From a checkpoint of a small transformer trained on Wikipedia.
Size: 10 layers, width 64, 2 heads of 32 (1 for keys and values), MLP 256 SwiGLU, vocabulary 2048, 0.748M parameters.
Architecture: biases on query, key and value, tied embeddings.
Training: a variant of Muon for these matrices, 140M tokens, 4270 steps.
Each number is 128 + 32 x the weight over the matrix's rms, rounded and kept within 0 to 255. Layers, rows and columns count from 0.

# layer 6 MLP up, 256x64, rms 0.474, rows 7-41, columns 0-63
[[137 107 169 140 136  78  71 156  93 179 120 172 159  97 150 150  54 148 117 108 107 147 174 153  88  93 129 129  90 167 158 106 114 131 156 140 214 163 172 148 183 187  91  63 120  81 128 153 109 168 133  99  72 134  94  82 157 138  69 139 141 161  82 205]
 [ 93 127 154 153 102  48 137  73  77  68  92 113 144 128 162 117  98 188 112  60  87 144 128 147 111 180  90 153 153 142 134 173 117 164  92 110 142 133 120 153 156 112 132 119 197 131 198 160 137 126 123 120 149  29 149 134 168 187 102  86 123 152  78 102]
 [117 174 175 121 130 130 102  50 211 144 117  74 117 127 144 126 148 114 108  31 188  71  99 167 192 131 116 166 105 108 169 168 112 175 121  72 161  82 110 113 139 126  73 102  45  94 166 146 143 171 162 138 179  69 108 178  99 130 145 104  88 147 136 155]
 [ 90 200 157 117 139  81 145 123 115 124 130 141 151 160 152 156 122 210 117  99  92  86 151  93 146 162  79  78 115 121 103 158 149 138 111 134 120 128 117 160 108 123 139 123 135 106  79 128 132 186  88  76 170  93 153 130  94 168 123 111 143 127 151 119]
 [167 131 129 122 129 121  74 126 137 129 113  98 128 115 150  42 174 114 130 132 162 125 149 150 138 138 113 112 157 111 150  89 128 111 126 114 148  58 119 130 146 168  90 114 181 108 150 119  87  84 116 155 201 112 106 147 110 142 102 144 131 161 147 140]
 [152 115  80 107 108  87 113  93 174 168  84 118 140 203  81 115 171 145 119 117 135 133 140  91 147  89 137 146 156 152 172 104 147 123 120 138  99 136 126 153 119 132 124 160 160  90 136  96 160  89 176  69 150 116  98 143 123 171 155  92 128  91 113 112]
 [187 133 132 158 100 177 109 137 107 113  98 130  75 104 193 126 148 182 144 151  70 130 120 167 167  98  95 100  39 183 162  86  90 102 125 123 162 186 141 112  86 125 230  85 134  72 136 160 146 156  91 181 135 107  74 130 113 111 124  92 129 164 218 140]
 [ 88 161  99 160 192  99 124 152 133 154 144  95 100 149 120 146  70 153 102 180 129 106 158 114 167 139 122 155 126 109 148 154 137 183 104 126 144 118 158 148 102 144 174 165 146 127 101 123 103 136  41 108 123 134  86 119 105 135 227 104 140 121 155 176]
 [106 218 196 143 127  98 100  98 161 133 101 167 178 130 151  95 114 203 199 161 128 181  64 145  79 126 111 153 168  99 226 112 159 138 156 175 103  99 138 109 125 125  89 126  81 112 136 156 110  72 174 103 147 102 168 128 142 124 163  86 143 139 147 172]
 [149 137 117 143 142  95 114  79 130 136 176 121  65 123  84 135 160 161 136 136 162 129 119 154 161 128 128 118 136  78  95 120 178 104 165 165 148 107  90  91 119  99 134 115  88 188  99 111 114 123 168 183 133 128 128 135 160 137 165  64 149  91 141 104]
 [150 162 132 145 144  88 140 140 112  94 158 161 158 110 144  74 168 140 122 162 135 163 132 124 114  69 132 149 136 165 154 163 115 101 142 129 103 159 130 162 111 133 129 133 135 159 148 109 172 124 151 179  86 154 138 114 118 211  39 148 134 111 194  87]
 [149  98 157 156 137 142 157 151 111  57 115 118 177 150 147 180  98 107 174 133  90  83 178 113 103  81 145 155 110 122  38 187 178 157 172 130  69 105  69 180 195  99 165 177 119 123 132 115 114  56  81 128 152 103 158  94 198 134 121 116 105  62 133  80]
 [ 60 119 171 115 150 146 131 154 134 106 192 160 108 144 114  67 127 128 147 133 110 112 110 156  94  82 170 118  73 133 108 100  92 121  74 123  74  65 105   6  96 188  84 165 135 118 100  82 144 139 125 113 162 181 120 188 133 102 110 118  74 141 129  89]
 [138 137 151 162 125 104  95 123 135 119 158 108 121 111 109 162  99 115 108 100 168 124 111 111 129  69 118  70 122 111 128 160 145 123 130 174  94 170 139 125 134 115  89 174  85 100 108 181 103 102 138  90 159 133 134 117 114 138 136 102 126  92 188 135]
 [107 149 147 161 106 126 100 108 158 117  99 106 154 114 158 138 145 151 110 143  60 145 113 143 169 129 134 124 101 121 152  99 175  99 134 102 131  81 126  72 190 153 150 154 128 131  67  89 115 128 138  86 114 164  74 185 149 125 143  97 236 155 110 151]
 [107 138 146  94 176 118 111 125 127  84  50 168 166 137 102 110  92 101 139 128 139 165  61 117  98 140 151 106 162 106 157 149 116 120 154 165 119  87  89 127 163 130 150 124 193 151 140 112 117 132 122 107 140 124 104 152 107 130 127 124  84 107 117 158]
 [134 130 126 137 154 154 195  91 103 161 160 136 128 122 118 196 151 104 127 148  85 165  88 182 122 117  94 155 154 110 153 148 184 104 119  99 137 133  97 130 148 130 147 155 105 109 132  64 158 130 123 139  87  88  99 136 149 190 118 141 168 150 121 196]
 [129 127 149 116 169  97 129 135 216 115  93 119 134 159 106 160 153 147  83 130 126 117  98 130 164 192  96 107 145  99 139 141 157 115 143 147 190 194 123 131  33 161 154  65  91 119 145 113 150 131 136 140 107 195 112 123 148 124 126  94 165  92  77 128]
 [133 154 134 175 109 163 126 103 127 153 113  70 114 101 152 120 111 118 106  95 159 129 119 129 124 140 135 154 103 143 169 197 102 114 121 195  44 161  85  84 104 131  41 141  77 158 102 145 185  64 167 141 166 149  96 155 133  94 149 117 149 125 108  96]
 [135 110 151 127  72 156 197  79 111  99 144 112 124 106 116  98 169 159  78 160 171 158  98 135  98  90 116  91 143 172 164 166 158 101  75 154  82 127 131 156 115 105  71 196 127 155 118 161 122 146 122 137 163 161 172 171 121 122 174 131 107 126 204  98]
 [176 112  80 120 124 147  87 226 131  82 124 161 109 110 164 169  94  93 116 117 157 151 196 116 154 141 100 106 153  87 145 145 136  96  53 171 130 115 130 128 143 183 109  98 111 142 116 141 124 121  96 147 101 140  97 132 110 125 140 131 146 156 148  96]
 [106 123 107 100 156 108 165 146 132 141 185 170 126 132 118 108  22 161  94 125 128  76 194  97 118  85 126 141 162  44  71 178 169 102  98 118 118  93 104 114  96  90 143 160 119 138 133  95 126 168 102 139  87 138 108 126 125  45  96 169 179 119 119  82]
 [181 180  98  89  79 143  90 156 161  87 116 114 164 111 171  89 135 141 146  98  83 122  91  84 216  94 159 102 103  88 145  96  56 133 142  55 139 130 120 196 185 159 133 153 114 128 139 103 103  74 202 147 100 134 101  73 109  83  85 105 102 111 116 167]
 [143 139 125 159 131  93 102 182 147 100 113 155  94  91 117 118 146  90 151 119 133  74 190 137  77 197 142 164 134 112 136 121 127 165 109 177 217 128 102 136 195 173 162 133 133 133 128 101 145 150 101 171 172 128 113 104 181 139  82 108 158  68 122 127]
 [148 173 170 157  99 158 175 135 136 157 164 124 146 100  84 123 135 130 101 108  84 117  93 126 124 151 137 115 100 134 109  85 175 105  91 117 175 101 122 137 141  87 179 130 138  98 112 104 122 117  55 109 149 150 104 176 147 139 113 109  71 158 142 159]
 [145 152 176  71 102 113 120 154 173  68 139 149 161 140 139  91 144 158  96 156 121  70 130 119 143 110  98 159 130 138 155 188  94 167  85 139 145 162 136 123  75 102 122 133 159  90 122 100 117 102 127  57 151 148  77 180 143  81 112 129 152 116  54  51]
 [ 54 136 151 142  88  65  84 146 131 140 118 185 155 119 135 184 142  91 143 128 141 146  68 123 183 197 107 102 144 126 104  97 166 135 101 136 121 118 148 163 122 133 175  70 145 152 128 147  90 134 115 174 185 129 175 115  62 171  53 191 136 177 188  80]
 [134 170 120  73 117 110 116  89 123 126 151 195 104 119 120 171 155 122  92 135 119 121 128 131 138  82 126 147 184 190 107 126 135 130  97 135 153  92 107 132 179 123 116 127 145  82 155 117 152 148  75 109 138 150 101 176  59 173 119  84  79 133 113 119]
 [141 129 137 132 154 130  66 106 120  82  51  86 101 151 102  89 231 128 121 134 100 143 151 168 118 156 184 125 139 131  90 183 156 108 148 110 122 110  94 178 110  95 168 135 137  97  92  83 152 144 125 148 112 135 111 161 212 130 122 133 189 126 126 111]
 [184  92 147 156 127 128 165 112 121 123 161  97  95  92  96 126 106 150  94 120 136 118 130 143 130  34 187 135  94  81 137 122 134 145 104 203 110 130 110 105 123 116  88 167  93 188  83 108  85 142 159 107 155 139 127 174  72 104 126 171 123 136 188 132]
 [103 144 153 118  72 139 138  73 165  98 155 134 125 113 164 155 114 107 143 115 122 122 102 187 155  93 148  97 114 165 163 126 148 115  91 134 120 164 130 108 120  97 127 151 130 153 130  81 117 153  97 159 136 145 141 116  54 127 132 111  48 191  98  78]
 [118  90  93 181 129 118 149 117 156 135 100  82 124 105 130 143 107 156 112 152 129 155 119 129 129 173 157 102 129 116  93 114 194  59 200 128 140 155  92 119  95 141 104 180 140 109 119 116 165  91 113  94 141 120 133  69 100 127 148 116 128 124 136  89]
 [ 76 125 132 156 146 139 198 133 114 129 126 175 120 135 106 108 135 140 122 136 163  76 178  92 194  96 129 101 101 132 184 115  94 146  84 144 169 154 158 102 116 136  28 118 117 137 157 130 167 171  98 142 136  77 117 154 161 105 137 127 124 149 171 128]
 [136  82  62 167  72 105 118 169 136 159 123 132  87  66 145 150 174 132 124 101 159 140 114 149 137 149 148 113  66 131 153 134 128 130 127 152 106 135 204 163 140 119 219 175 133  70 150 153 108 112 118 128 128  92 160 130 185 109 150  97 126 150 187 139]
 [ 75 178 177 140 142 102  89 136 171 202 122 200 112 126 139 107 109 163 135 123 105  50  63 136 109 156 125 133 185  85 190 115 159 121 143 126 112 169  90 129  98 131 130 192 200 125 162 167  99 137 110 158 174 134 124 120 163 170  62 179 110 113 106 123]]
# layer 6 MLP down (transposed), 256x64, rms 0.229, rows 7-41, columns 0-63
[[121  58 176 125  80  94 103 178  49 139 143 159  70 141 155 193 113 133 108 134 152 123  59 169 173 179 192  87 179  62 157 131 152 147 112 168  95  88 144  99  99 127 116  97 125 111 165 168 145  95 146  78 128 164 180 126 155 105 194 177 169 121  59 102]
 [158 173 112 176  50 133 180 105 222 146  83  91 182 145 112 111 126 147 129 101  77 117 124 136 132 193 125 165 127 160 182 132 175 105 108 199 151 138 165 102 131 116 123 137 124 107  84 165 115 184 189 161 133 118 133 132 154 127  44  86  68  42 124 217]
 [127 183 150 138 145  98 180  51 104 118 225 140 177 153 143 152 136  87 197  89 126  98 151 114 167 108 137  18 114  46  83  85 143 126  71 124 148  89 163 130 127 136 154 104  39 149  94 120 134 123 159 171 160 121 146 102 157 110 112  89 114 166 130 135]
 [102 100 160 102 101 142  57 160  86 146 139 118 190 153 154 108 121 186 138 101 134 139  95 205 170 137  99 143 129 118  73 191 126  99 143 110 106 156 132 139 111 160 137 128 100 107 148 140 115 181 108 146 136 117 133 137  90 187  95 123 104  84  92 128]
 [139 153 135 172 153 152 136 125 113 102 170 106 135 132 111  86 137 127  89 111 199 121  85  75 127 171 135 122 134 176 199 128 147  93  41  61 148 111 150 119  94  61 107 124 122  94  59  95 126 155  99 147  88 111  68 131 136 123  94 134 158 149 156 159]
 [141 147  69 110 107 163 141 173 104 166 148 148 134 170  52 123 174 155 100 146 138 132  87  68 142  98 173  80 178 118 149 109 188 125 127 116  97  94  59  90 119 137 110 164 144 128 179 125 179 168 170 120  99 158  93 181 158 139 157 124 121  91 116 155]
 [118 155 168 162  89 117 131  49  61 120 173 128 105 199 179 160 136  84 115 123 173 134  38 161 235 163 108 154 157 179 188 122 168 150  28 122 133 130 160  74  90  61  85 143 106 122  91 132 189  86 117  53 115 143 111 156 130 113 168 144 127  65 127 139]
 [125  95 167  58  94  80 119 111  91 137 116 154 105 128 185 132 153 121  98 145 117 150 123 114  75 188 158 107 207 135 144 162 140 130  59 167 161  62 150 117 179 152 147  95 162  80  94 115 178  62 141 137 135 142  93  72 103 125 132 142 115 154 176 167]
 [144 113 174 117 133 119 101 111 199  99  88  53 111 121 155 148 131 165  70 131 106 156  88 110 152 164 141 193 146 114 191 171 125 176 199 104  97 156 154 172 219 133  95 167 153 127 119 100  59  89 126  90 175 161 107  77 151 131 125 175 105  64  96 103]
 [117 136 146 143 146 173 137 148 131 107 153 121  67 152 112 153 113  99 144 121 145 128 109  92 132 111 100 127 129 152 146 101 101  88 128 127 126 118 126 132 166 105 110 100 138 100 105 117 137 133 171 148  98 122 106 115 119 101 126 108 181 164 126 111]
 [141 122  93 120 117  86 175 161 136 119 135  98 101  77 127 148 190 115 115 151 121 116 125  87  85 151 121 108 106 153 164 166  93 163 110 149 102 109 126 123 174 177 111 114 150  97 117 119 140  92  94 134 120  86 109 118 130 134 139  88 131 145 148 155]
 [117 175 148 116  56  56 161  49 116  90 103 155 115 165 130  80 130 161 144 128 134 128 125  73 111 178 120 143 118 182 152 106 101 130 152 157 122 171  82  82 145 117 183 193 127 174 123 162 175  72  83 109  81  61  62 172 119 206 159  85 146 108 167 123]
 [ 75 153 127 103 106  82 113 115 140 144  91 157 127 167 150 180  77 144  74 127 126 145  95 148 171 182 116  88 128 190 166 108  96 150 180  84 125 169 121 108 149  94 158 104  84  51 135 154  95 173 128 115 117  53  87 138 177 180  96 146 160  37 140 115]
 [125 109  83  52 144  89 166 102 162 152 105 138 166 162 131 102 150 142  93 127 159 135 130  84 109  93 128 138 104 112 144  85 116 119 126  77  98 120 152 144  88 100 139 128 166 141 148  96 121 158 165 155 129 120 124 146 129 109 103 105 156 113 117  95]
 [105 163 123 100  95 132 145 114 132 160 100 133  96 199 111 140  38 136 101  68 167  88 109 133 140 196 188 131  90 172 137 155  66 116 121 169 149 148  81  89 147  98 153 114 168 112 155 145 143 163 108 144 134 124  91 112 125 112 134 152 200  77 151 163]
 [104 125 103 168  92 176 119  63 125 165 187 140 164 122 104 118  95 138 110 142 150  75 102 155 140 113 109 132 109 151 154 126  87 138 120  70 141 148 106 138 162 165 156  51  98 140 114 186  74 158 112 127 101 149 138 127 107 111 141 115 144 112  86  89]
 [121  99  93  84 132 114 142 139  75 152  98  98  77 107 132  94  91 122 111 182 177  71 162 150  80  78 130 142  68 111  77  94 151 118 141  76 103 117  81 166 126 180 117 141 157 104 173 167 121 146 173 170  53  74   7 136  81 178 137  71 143 148  96 120]
 [134 133 167 156  50 155 143 144 104 120 195 171 125 111 123 159 134 121 109 123 136 114 125 141 119 145 142 141 116 136 161 114 138 172  80 115 130 142 131 138 148 118  89 109 135  91 101 152 127  91 114 102 104 115 135 139 116  89 147 111 153 131 134 135]
 [ 56  80 110  90 171  75 121 105  89 151  61 156  90 148 116  87 174 202 120 137 153 102 130 161  78 194 147  58 160 147  96 168 111 159 194  92 147 128  95 107 152  93 135 147 132 113 157  95  88 123 122 147 162 152 131 161 191 174 150 153 179 150 164 193]
 [118 105 107 144 193 139 131 172 112  93 149 123 115 188 172 100 134 122 126 102 121 136 144  21 199 153 184 143 150 162 124  96 106 137 166 131 127 174 151 116 120 141 144 177 128 199 141 134 139 154 106  85 115 105  98  80 125 143 125 157 159 208  76 110]
 [118 137 127  98 137 109  96 137 109 120 113 163 137 114 135 117  85 118 108 143 141 169 130 182 158 135 103 147 117 137 126 154  96 118 156 134  90 134 137 108 104 100 126 129 136 166 167 122 137 127 161 162 132 160 149 135 152 142 135 156 140 116 115  90]
 [ 89 179 136 113 143 154 178 173  95 103 140 179 150 148  58 135  95 137 109 116 165  98 141 106 131 144 201  32 137 171  93 202 135 123  96 149 146 188 105  83 102  93 143 164 152 141 165  93 159 183 115 182 148 153 117 138  94 106 148 139 153 147 191 138]
 [133 181 103 139 118  68  95  90 126 118 140 165  89 124 164  91  90 127 116 100 119 145  67  87 162  74 107 107  75 157 156  91 129 180  80 146  97 129 193 143 201 132  93 154 146 132 129 122 190  61 163  65 130  83  74 133 139  73  95 103 146  67 150 105]
 [173 201 104 159 125 164 145 229  90 193 149 128 102   0 106  82 159 114 183  35 154   0 153  88 147 138 107 111 144 137 135 156 129 157 141 153 160 155 126 139 146 188 162 170 118  94  90 110 171 189  91 137 166 106 165  69 132  99  96 151 148 166  99 155]
 [147  73  69  92 151 123 104 161  97 117 144 121 144 111  86 149 153  54 109 156 142 157 133  79 176 133 105 169 190 106 158 123 125 152 148 124  90 112 130  98 168 130 129 119 115 114 165 188 164 105 103 162 125 143 148  72 121 145 161 129 115 142  82  45]
 [120 144  75 127 207 122 134  91 131 142 122 176 108 164 140 163 106 118 128 113  35 125 141  56 106 111 144  72 151 117 142 112 115  87  68  53 207 123  87 123  81 191 143  84 152 106 110  95 105 180 146 145 114 103 126  98 141 157 183 118  57 134 135 150]
 [ 44 154 189 130 132 156 130 102 130 160 115 149 100  82 111 116 121 172 137 124  98 117 127 153 115  95 162  68  86 158  96 159 129 130 173 122 154 158  68  81 144 135  81 131  94  86 126 151 161 214 130 114 125 126  97 174 170 131 144 101  48 115  89 211]
 [128 150  87 153 163 115 116  92  95 120  98 143 106 116 134  86 105 103 127 163 135  99 100 150 116 130 164  92 111 143 162 121 110 158 125 138 132 149 126 123 102 133 136 135 166 126 154 135 170 152 149 146 110 120 145 168 135 138 139 127 163 105 134 123]
 [140 103 126 155 208 129 107 194 126 120  97 103  90 151 160  82 163 113 117 153 129 136 146 133 173 158 145 136 137 124  92  95 157 165 131 187  97 119 128 142  84 119 104 195 142 206 145 146 137 172  96  94 181 169  99 123 115 130 127 141 175 163 166 153]
 [169 130 144 121 119 176 138  78 138 182 176 152 114 209 119 103 165 135 115 158  89 106  65 199  86 161 109 100 111 138  75 108 104 140 165  95 187  86 144 151  94 101  98 104 151  84 144 190  87 157 156 115 143 133 188 186 145 143 178 126 127 124  97 184]
 [144 141  86 120 140 157 143 152 156 125 121 112  79  74 116 107 124  78 111 176 129 151 107 124  80 155 109 148 128 182 183 178 134  99 170 176 109  79 147 139 166  71 112 109 149 137 100 134 128 106  80 130 162 232 133 151 120  95 123 208 150 205 131 118]
 [123 156 152 125 119 157 126 131 139 135 130 189 153 124 156 131 114 128  91 143  93 116  99 131 138 121  87 109 127 143 130 129  85  84 110 119 122 157  67 129 119 109 180 123 145  87 106 161 101  87 107 173 101 123 141 116 149  85 117  91 101 147  99 113]
 [ 56 140 137 182 150 155 147 117 160 193 171 170 153 117 159 161 147 108  92 164 166  99  95 167 123 147 156 182  96 157 102 144 165 135 109 154 148  84 116 125 119 174 111 149 114 100 145 171 133 133 102 109 162 115 152 144  82  67 141 164 150 107 112  49]
 [147 106 136  86 149 124 150 111 133 108 145  95 117 214 118 145 135 187 165  50 135 143 143 140 125  37 161  67 145 106 119 162 165 160 112  98 201 178 126 133 162 149 114 156  54 140 109 112 182 121 170 138 121 140 129 156 129 128 131 107 157 100 118 176]
 [115  90 127 164 146 125 104 104 177  47 222 137  97 164 117 125  82 111  90 104 158 160  60 171 150  76 157 130  89 179 117 150 141 104 137 118 125 121  99 181 156 127  89 118 133 151  78 130  99 123 123  71 152 139 149 152 179 160  84  84 171  71 160  71]]
# layer 6 MLP gate, 256x64, rms 0.508, rows 8-42, columns 0-63
[[143 116 113 137  86 144 140 146  54 185 175 133 152 123 110 164  79 117 100 162 103  86 183 152  72 143 124 124 175 111 140 108 119 134  97 138  82 167  63  64 125 164  78 221 146  90 126 172 136 162 206 121  54  82 158  80 125  81  95  99 173 141 119 158]
 [121 151 111 129 149 140  95  59  63 112  98 105 149 127 161 108 101 145 181 131 106  95 147  79  93 124  96 153 154  91 131 250  85 134 119 170 231 114  77  55 152 138 165 118 160  82 123  33 132  89 124  99 186 186 198 119 126 122  92 150  90 178 121 177]
 [128 202  96 122 155 132 128 140  80 159 161 104 130 144 165 147 100 160 159  95 103 122 154 115 151 109  86  80 165 126 111 144 100  93  87 119 127 146 131 137 154 143 144 124  75 111 114 159 141 164 104 121 112  95 126 115 104 148 125 114 129 157 127 130]
 [140 141 172 162 143 123  94 102 119  81 146 143  54 140 144 117 145 131 157  83 114 114 126 130 165  73 142 108  57  86 156 109 123 105 128 100 112 125 110 156 153  62 130 108  63 123 101 157 126 110  86 117 181  82 119  69 145 118 137 112 114  72 113 133]
 [134 192 114 122 135 139 104  79 107 159 147 131 130 237  89 115 106 146 135 138  85  86 111  92 127 116 108 139 145 116 165  55 165  92 124 114 141 108 128 133 100 164  93 132 176  75 113 141 168 133 186 101 160 106  99 124 135 128 145 109 138 111  82 122]
 [165  86 107  91 119  98 119  90 169 113  66 118  92 170 121 118  96 119 132 104  53  77 185 121 119 179 104 171 203 124 165 147 160 132 116  59 152 129  86 193 119 126 113 100 244  56 182 195 142  99 146 142 106 132 131 129 140 200 143 129 129 130  63 142]
 [122 127 175 140  95 194 140  90 126 141 143 113 149  82 160  89 145  80 149 110 160 131 102 111  89 123  71  87  96 163 109 109  92  53 157 143  76 174 105 170 139  67 110  90  87  96 149 184 197 123 163 148 129 197 124 108 112 112 113  90 139  89  88 133]
 [126 125 126 132 117 141 135 103 137 146 120 143 152 122 190 186 136 194 116 179 101  67 179  84  67  84  90 190 193 106 156  93 132  98 100 100 138  91 104 145  94 121 179  99 133 225  74 153 158 137 175 153 160 131 110 188 175 144  58 164  61 106 154 192]
 [136 101 110  96 135 126 138 102 108  92 106 126 163  74  93 128 111 129  95 112 143 113 120 157 158 153 176 129 137 121  96 150 107 146  91 122 136 121 159 132 184 144 118 162 117 151 131 176 139  88 119  83 118 132 151 158  84 166 145 151 130 126 108 178]
 [ 56 113 108 131 145 159 159 108 130 145 141 126 119 158 154 171 130  97  97 111 132 118 129 155 126 161 183 141 149  80 157 135  87 174 154 136 130 126 143 114 142 126 129 150 108 108 143 172 126 189 126 155 172 167 142 107 137 121 181 114 134  79  74 106]
 [145 142 118  81 185 146 128 118  89 122 133  84 101 160  73 134 124 130 127 112 158 104 138  60 150 162 129 131 132 173  90 103  71  92  77 135 179 138 116 142  82 108  84 106 187 161 119  90 145 205 166 150 103 108  60 133  95  59 138 113 164 162  88 178]
 [163  92 109 140 167 159 130  75  43 159 170 103  88  42 169 116 188 116 126 119 107 138 190 121 147 135 101 129 104 158 104 151 161 128 111 146 152 137 148 185 118 139  94  80 135 188 110  84 107 127 157 158  62 157 161 177 156 113 135  69 119 126  65  94]
 [105 144 179 121 164  96 139  85 144 139 110  77 118 119 110 111 159  89 126 119 120 153 108 154 118 118 123 132  95  85  87 138 164 134  97 166  92 143 135 126 109 150 120 150  92 125  61 121 143 124 134 103 136 148 110 115 160 139 144 108  93 163 129  92]
 [191 111  72 182 160 101  79  66 144 135 118 114 191 141 120 153 174 125 121 192 118 161 127 101 145 126 154  98 122 159 155  69 138 115 123 187 150 169 148  63 125  76 137 183 115 105 136 127 137 120 200 105 177  81 112 152 106 151 139 146 166 184 140 129]
 [128 141 119 158 160  99  99  78  88 157 116 113 114 130 110 132 183 110  93  82  71 125 147 145  64 160 149 127 121 155 156 157 113 153 137 165 142 131 137 133 130 125 135 146 138 153 155 110 127 104  76 156 141  89 146 216 125 126 112 132  99 166  91  78]
 [126 173 103  63 166 155 147 134 123 231 100 122  94 145 162 116  82 100 139 126 152  65 133 168 172 134 143 142 145 119  98 123  95 138  84 107 109 109 165 177 144 163 133 142  81 132  90 174 196 118 140 120 199  64 108 115  67  10  92  88 170  41 119 143]
 [113 150 107 159 109  91 109 159  85 129 104 116 145  72 134 116 104  58 136 133 131 133 164 127 118 107 138 167 109 104 132 127 116 114  94 111  77 111 153 155 130 137 141 132 183 137 183 101  99 108 124 135 143 114 123 139 164 115 158 100 175 119 103 134]
 [173 127 107 160 100 169 121 145 100 110 166 194 146 132 173 127 106 104 182 129 190  82  78 126 115 107 168 120 198  26 133 129 105  92 157  94 141 131 158 182 124 143 128  80 172  66 167 118 178 124 120 101 168 100 117 160 173 144 141  97 163 101 114 151]
 [168 137 113 195 155 125 141 134 147 118 168  76  91 126  79 118 162 132  85 159 136 157 188  74 112 137 151 128 204  99  88 165 108 133 163 170 118 123  75  68 126 103 189  94  99 143 135 113 124 155 134 170 113  96  50 132 120 102 171 155  85 152 171 129]
 [ 64 102 194 164 157 116 144 123 141 122  95 151 132 115 133  92 118 159  81 161 106 157 164 114 124 153 142 116 115 106 131 139  94 138 146 136 144  78 153 114  88  77  98  95 144 126 159  74 149 196 118 128 139 135 136 128 124 125 118 170 143 113 142 123]
 [122 108 143 131 114 139 125 106 156 154 112 109 104 157  95 114  96 114  95 162 145 128 131  44  94 107 108  60 113 105  78 150 196  73  75 112 120 212 116 138 107  95 196 219 180 196 151 127 120 103 139 166  55 102 167 118 106  81 108 109 127 127 201 176]
 [132 135 107 143 137 192 101 162 143  66 145  91  40 145 119  98 111 111 147 152 137 108  64 100 161 140 128 141  71 141 126  70 134 108  76 170 170  66  89 111 143 115 137 153 131 141 130 181 126  67 156  99 146 130 130 113 101 163  67  82 149 139 121 127]
 [118  67 141 168 169 133 135 115  71  96 171 182 148 199 176 131 110 133 138 191 108 114 103 103  85 151 137  91 141  60  52 103 120 100 134 153 140 122  31 121 139 140  90 174 159 104 126  81  87  91  99 127 154 120 104 130 144 180 146 120 134 137 132 200]
 [132 124 126 142 124 210 147 114 116 101 137 109 171 113  93 158 128 105  82 139 150 123 135 141 130 166 118 121 156 143 118 134 125  99 132 122 164 147 101 113 132 143 166 129  87 114 133 146 198 105  76 166 164 126  81 115 176 149  86 151 117 137 116 170]
 [115 139 119 225 197 129 125 174 124 138  98 147 183 120 102 137  90 184 173 157 142 147 172  97 121 132 109  68 136  64 170  73 172 116 105 127 149 110 114 105 167 153 145 147 102 129  54 188  96 141 155 156 170 116 196 104 141  88 169 122 130 179 166 107]
 [175 102 115 142 159 151  91 127 125 135 184  71 158 181 132 129 116 115 124 146 130 134 116  97  96 155 148 118 111  99 122 106  79 132 138 173  92  96 155 104 204  88 112 142 150 182 151 147  72  91 105 183 126 192 186  93  66  28 136 121 189 129 198 116]
 [120 120 161 112 150 119 117  96  83 100  87 136 160 144 129  85 110 131 153 124 101 140 180  99 139 124 121 139 135 181 130 105 119 122 134 130 112 109 155  85  91 131 118  77 106 106 112 122 168 106 125 104 154 131 117 175 155 104 142 134 133  78 155 116]
 [137 139  61 129 110 107 143 129 158 137 128 116  83 123 154  50 180 135 175 152 215 109 145 124 101 149 147 112 145  80  83 116 123 136 131 161 160 146  37 134 173 100 160 178 133 161 128 169 163 114 156 127 164 109 130 152 145  97 171 129 173 116 134  94]
 [178 140 122 101  95 114  93  77  74 124 139 117  85 175 170 134 124  61 143 163 123  54 118 119 123 134 123 108  92  93 114 105 100 132 131 152 130  67 106 179 152 171 167 119  88 131 163 120  87 172 100 133 122  80 165  53 145 152  99  97 125  98 142 170]
 [133 132  75 139 177 113  82 194  53 107 149 186  94 123 163 100 162 163 114 226 138 145 153 132 117 117 147 178 171 183  94 112 100 172  86 110 128 137 145 181 142 100  88 180 135 120  81  71 181 101 165 110 181  92 144 142 148 146  80 108 134 160 114 126]
 [148 148 165  94 102 120  89 135 121 126 127 171 107 151  97 111 154 112 146 158 129 181  94 110 177 116 146 134 148 147 126 136 145 116  85 105 134 133 124 185 125 139 159 105 149  86 152 108 111 135 144 118 172 123 111 132 138 139 135 156 142 124 140 151]
 [157 161 182  74  77 109 143 112 153 156 176 100  86 203 166 139 167 142 170 187  79  77 142 104 138 163 129 105 140 111 156  86 127 149 143 114 105 139  92 132 145 116 143 132 147 121 155 126 184 145 114 109  96 136 207 134  97 179  92  75 140 124 127 126]
 [120  55 173 128 103 116 150 196 117 136 140 112 125 127 156 121 170 117 163  97  96 102 159  81 113  77 130 135 130  80 132 162 149 205  74 169 126 129 133 180 167 123  68 103 131  86 143 126 144 161 170  79 101 163  82 102 166 120 156 158  85 133  64 179]
 [119  81 137 144  97 118 132  62 159 167 147 114 150 187  88 148 114 129 118  67 103  79 157 109  82 186 109 106  62 131 137 174 165 159  98 107 191 180 124 169 145 116 148 128  97 141  65  92 110 133 119 143 119 159 100 109 123 118 160 115 105 111  78  79]
 [177 116 121 175 107 198 107 100  64 147  63 124 130  36 174 164 195 123 106 138 102  84 149 103 145 131 196 125 146  72 171 130 159 137  86 195 155 124  88 115 163  87 123 152 173 136 109 169 134 125  75 126 157 100 133 105 216 181 156 146  99 163  89 162]]